{"n_layer": 14, "d_model": 512, "n_head": 4, "n_kv_head": 4, "head_dim": 128, "d_mlp": 2048, "vocab_size": 16384, "activation": "gelu", "norm": "layernorm", "norm_place": "pre", "norm_eps": 1e-06, "positions": "learned", "qk_norm": true, "attn_scale": 0.0954, "bias": "none", "tie_embeddings": false, "parallel_block": false, "init": "trunc", "init_std_qkv": 0.0202, "init_std_o": 0.00382, "init_std_up": 0.0202, "init_std_down": 0.00191, "init_out_by_depth": true, "optimizer": "muon_variant", "lr": 0.018, "lr_mult_up": 0.81, "beta1": 0.93, "lr_head": 0.00914, "warmup_steps": 0, "schedule": "wsd", "decay_fraction": 0.732, "decay_shape": "linear", "final_lr_fraction": 0.02, "batch_tokens": 65536, "seq_len": 1024, "doc_mask": false, "train_tokens": 642300000, "steps": 9801, "dataset": "wikipedia_en"}
Each number is 128 + 32 x the weight over its row's rms, rounded and kept within 0 to 255. Layers, rows and columns count from 0. The size above them is the row's rms in percent of the matrix's.

# layer 10 MLP up, 2048x512, rms 0.351, rows 516-536, columns 64-127
size [ 90  95  92 103 111 107 104 103 100 100  98  97 108 104  97 100 104 101  95  97  98]
[[135 106 122  72 137 119  72  69 145  71 164 133 155 117 144  93 106 130  87 117 146 172  93 185  84 137 107 142 145 124  51 131 142 172 139  91 139 116  91 117 127 141 126 147 148 108 156 102  93 125 107 167 102 140 132 117  74 139 114 135 190 123 147  90]
 [ 94 132 115 117 138 133 133 168  64 189 116 152  72 183  95 142 130 113  87  85 168 118 111 144 120 143  67 124  93 144  94 160  80 114 114 146 140 139 122 173 102  43 143 117 132 111 147 197  71 153 152 129 131 126 148  23 124 122 149 131 137 108 139 183]
 [109 131 106 136 194 159 159 170 101 129 162 171 147 197 170 143  62 143 157  96 138  95 180 134 120 110  89 144 200 140 158 145 200 153 127  92 115 135 116 176  82 161  90 129 135 136 116 145  66 140  79 163 197  91 158 107 103 142 161 119 169 178  93 115]
 [170 135 175 151  87 105 112 151 154 201  80 111 143  67  77 179 161 147 132  86 129 137 139 142 140 103  91 177 188 103  87 103  77 110 171 109 122  91 119 114 153 104 169 108  79 143 129 121 135 143 120  89 181 193 173 135 101 161 120  93 128 109  95 125]
 [ 97 165 133 101  98 120 191  80 154 121 160 107  98  96 139 123 105 150  80 127  84 151 140 130  98 160 114 122  37 158  96 133  84 124 124 127 160 140 127 124 106 165 138 136 109  99  99  75 109  89 105 187 130 174  82 140 119 101 135  70 100 177 150  89]
 [124 144 124 162 184 110 123 153 162 148 140 144 156 125 151 119 158 108 155 118 142  61  96 102 162 164  92 135 156  92 176 131 155 129  95 107 125 128 104 173 102 140  77 136 134 189 150 135 124 154  76 124  91 150  94  57 101 142  77 145 178 139  77 172]
 [ 85 154 130 140 133 119 149 155 103  86 148 105 148  65 130 149  95 214 105 154 146 177 123 124 119 176 125 156  82 181 153 158 107 152 120 169 136 196 146 138 111 128  99 144  72 132  77 100 109 109 155 107 105 131 146  90 107 111 134 139 134 142 102  82]
 [124 123 173 176  86 107 110 108 108 117 117 110 142  87 130  68 140 154 130 183  93 126 171 170 107 138 165  74 109 133 192 113 141 168 146 133 116 100 146 134 141  90  93 183 139 122 137 189  73 197 180 203 157 111 142 103 155 164 180 130 145 118 175 109]
 [ 99  91 178 166 194 126 175 124 128 137  96 163  90  90 133 137 101 138  93 165 132 140 147  68 134 193 187 168 130 141 103  88 105  57 177 141 117 150 176 108  94 109 107 144 122 201 137 148  94 153 116 135 121  97 146 128 151 157 101 115 127 126 112 126]
 [107 162 104 111 100 101 139  74 165 154 115 150 100 132 173 178  95 148 153 117 145 141 158 131 103 148 177 142 174 196 130  98 159  86 157 105 151 111  68  77 129 136  91 145 143 127 174 113 124 127 123 102 111 172 176  32 121 122 132 127 118 115 113 135]
 [ 65  86 123 126  99 161 141 133 118 115 145  98 142  55 143  59 124 105 113 140  88  75 150 132 110 143 142 174  58 111 200 119 109 153 111 135 132 131  77 135 145  73 112 184 107 130 115 183 137 141 141 135 113 104 180 144  74 127 134 132 170 117 164 176]
 [113 186  72 132 202  93 138  98 131  70 101 119  81 197  94  88 120  52 156 128 129 133 107 120 151 149  67  88  83 126 120 150 146 171 113 125 154 148 122  89  89 133 122 203 118 110  92 189 152 157 131 136 181 122 150 187 110  99 161 134 130 115 126 129]
 [141 123  92 111 113 135  72 159 129  96  93 105 134 127  68 135 102 103  97  93 111  95 124 169 154 134 137 173  85  85  68 129 138  98 129 141 114 141 134  90 159 115 121 100 101 139 140 140  92 190 189 134 132 127 110 124 119 124 158  78 103 152 168  52]
 [121 138 139 106 158 162 103  79  89 185 114 102 136  93 117  86  83 141  98  97 170 170 126  70 126  70 132 116 112  96 150  79 103  30 152 111 114 121  48  96  89 171 188  69  63  95 139 143 130 157 112 137 194  52 117 103 117 143 149 112 135 130 135 169]
 [ 93 106 121 192 142 108 109 126 108 152 136 158 207  81 119 193 150 134 130 145  79 154 111 106  77  76 168 152 157 117 162 144 142 115 139 133 107  94 162 111  64 124 188 159 102 170 112 141 165  80 151 182 158  96 160  80 195 196 119 117 111 142 163 114]
 [142  94 133  98 175 113  86 128 114 205 181 111 172 130 117  88 180 120 175  42 124 159 113 125 108 121 108 129  98 212  92 168 115  89  37 150 106 113 112 132 137 128 128 179 162 151 189 119 151  90 156 129  97 164 124 148 157 162 168 116 159 138 128 110]
 [120 136 140 134 133 120  98 133 121 169 134  86  96  60 133 138  99 116 100 125 110  88 214  86  81  95 142 165  85 187 126 145 152  64 142 117 184 114  26  48 161 105 105  65  60 127 123 170 126  87  82 149 108 119 151  63 132 186 168 129 163 115 139 151]
 [161 160  95 148 156 119 126 106 105 105  92 130 152 126 141 122 142 104 109 149 180 131 140 149  78 129 112 170 164 141  94 179 129  98 100 153  65 110 162 139 154  91 159 115 118 179 176 115 101  76 110 104 117 184 109 155 133 195 165 124 173 153 132 101]
 [114 129 118 172  90 135 108 120  97 155 173 179  82 126 141  76 122 168 148 110 109 132 160 100 163 160  66  99 168 125 113 150 126 118 166 131 154 124 131 156 177 151 193  55 187 119 122 148 138 137 144 118 148 110 148 117  67 125 122 162 115 110  82 186]
 [168  93  97 197 147 143 121 135 108 106 123  79  82 140 142 109  92 123  87 128 122 114 133  74  85 151 189 107 116 121 151 139 146 162 106 102 111 141 152  93  82 115  84 148 161 112 133 125 121 168 155 118 117 158 146 106  43 151  80 171  71 135 125  89]
 [147 107 135 158 118 126 152 123  49  84 141 119 153 145 131  83 140 122 173 127 157 158 151 141 170 140  96 183 151  95 125 143 143 130 154 126 154 174 110  89 135  93 148 138 131 106 137 132  69  84 119 116 109 122 120 144 126 140 112  96 111 108 113 111]]